config.toml
n_layer = 12
d_model = 224
n_head = 7
n_kv_head = 7
head_dim = 32
d_mlp = 896
vocab_size = 512
activation = "gelu"
norm = "layernorm"
norm_place = "pre"
norm_eps = 1e-06
positions = "learned"
qk_norm = true
attn_scale = 0.177
bias = "none"
tie_embeddings = true
parallel_block = false
init = "uniform"
init_std_qkv = 0.045
init_std_o = 0.0
init_std_up = 0.045
init_std_down = 0.0
optimizer = "soap_variant"
lr = 0.00479
beta1 = 0.95
beta2 = 0.95
weight_decay = 0.082
lr_head = 0.00671
warmup_steps = 36
schedule = "wsd"
decay_fraction = 0.94
decay_shape = "pow"
final_lr_fraction = 0.0
batch_tokens = 32768
seq_len = 1024
doc_mask = true
train_tokens = 161100000
steps = 4917
dataset = "wikipedia_en"
Each number is 128 + 32 x the weight over its row's rms, rounded and kept within 0 to 255. Layers, rows and columns count from 0. Numbers have three digits each. The size before them is the row's rms in percent of the matrix's.

# layer 3 MLP down (transposed), 896x224, rms 0.151, rows 890-895, columns 112-223
110:123143122098127072162072080099071156114091124151166164093117148106148098083202053098175104125094147131110128158128127146099153136206105075111163138130135161139132180101061144135118160075114104104128137168142110149105197102112164194150164109150148146169052194089163107142131126125117088152145105145051176183078133099136156095102158128092
117:142121120120114139118179126111163165140172177146106154136100098123171133125121142126105120139126116121125048118153074156092128195160103116124159170173143160151138111102114079117042176159128136094132162134116139124129142111113146135157155126109126172063143148124021114130106126115080139108150156140093111136157094128186102152159145082181
100:135108118108024139086085080120067125139133165096170148127117113118125091050172129141138165135187153096139137177082142106133176109153123068131146097107096118145208129154133140120087135153163137150220134151102140135128102073133159173111151136156180124119120147100184135148160166112090144151138120165095120160084112164142182111134150138144
113:135121099106115093144117163136076102089156113148073149050100182147129206061096161063120160080079109168141107091146078138178109099136144145125088130178159135109124139120110157119194128084131134172099146120079142093153207126113137072153099134096135125093163118126166195132129205096124160078113126173088117118158090146177153133151116092134
101:083156156172155065148130138183216106114090177175096067131095175112156154133161139131101117112045202088107125127155157157182165133145109159196073138164136110146100099107130157147133147110125125160130148086093122150173191164124150098129153107099136091080118168142205167199101049185147114093069096079123104099095115149103163175109113081122
099:139094121083121085121148092124120130121141127161126091126111168104185130136105126203125116100107057151130107134096121132105171085130118124103131112101133067117131146142156167130109089159157056139110107183158104174148146081072073116182143122136124151126122141096121160121094094089127087210137130092116126119155171073158116135110111069102
# layer 3 MLP up, 896x224, rms 0.162, rows 891-895, columns 112-223
114:162099107141159125070148114137088110105104166133170116090148104069167116211111070150102132156125127137170124109115130088073130085142111137171113111065135154163097114107162116135133180166099086114090132072192076165159124152083088136167125170093181148140149134105145092128105094140097153071176208138133117137165087147161062141144127083131
102:106141130117153115110156103059132103188126118120159120126188080103188130145164105095145071157103147137078133132119110135152127135126077109074150140094167138074135182110098142132107197157091165168121109162171197072090148137173057173122121110162122131107147200127102135134206190120090135155156183079114078056051144101133100169095140075110
118:171125066101110107087108149120069113089126132085137155097161087123162193079121144102139192163113103161121077036138098147124140124179149085154128087177162160145174124118089133117160119058142113134177096130139151083149190162178092071092104154101139199096146130160138104118102135174152122108163117141102162127136069129143162093158108106159
101:130159122119126091110154135123088160141134089131127110120112095158104187147154115107168137100156117076058146153158132119122100126165055129141102163129100123125144136195127165100126153120148186049091086131118102170155157108162158122154087134122087096155147127166106143120087101032173150131112149085152173177130119095148167050130090099153
098:142167162100146162164141139168195147098094171134121129177168128095177168150062106179157064146151130235113155183141150153135074133190095111138116120095119125179173153100167150152172162140097094158146104140103101140184151151173095123112135190113165113101142102098139135169084117126121123143159114114094128135211126099163149120090092182142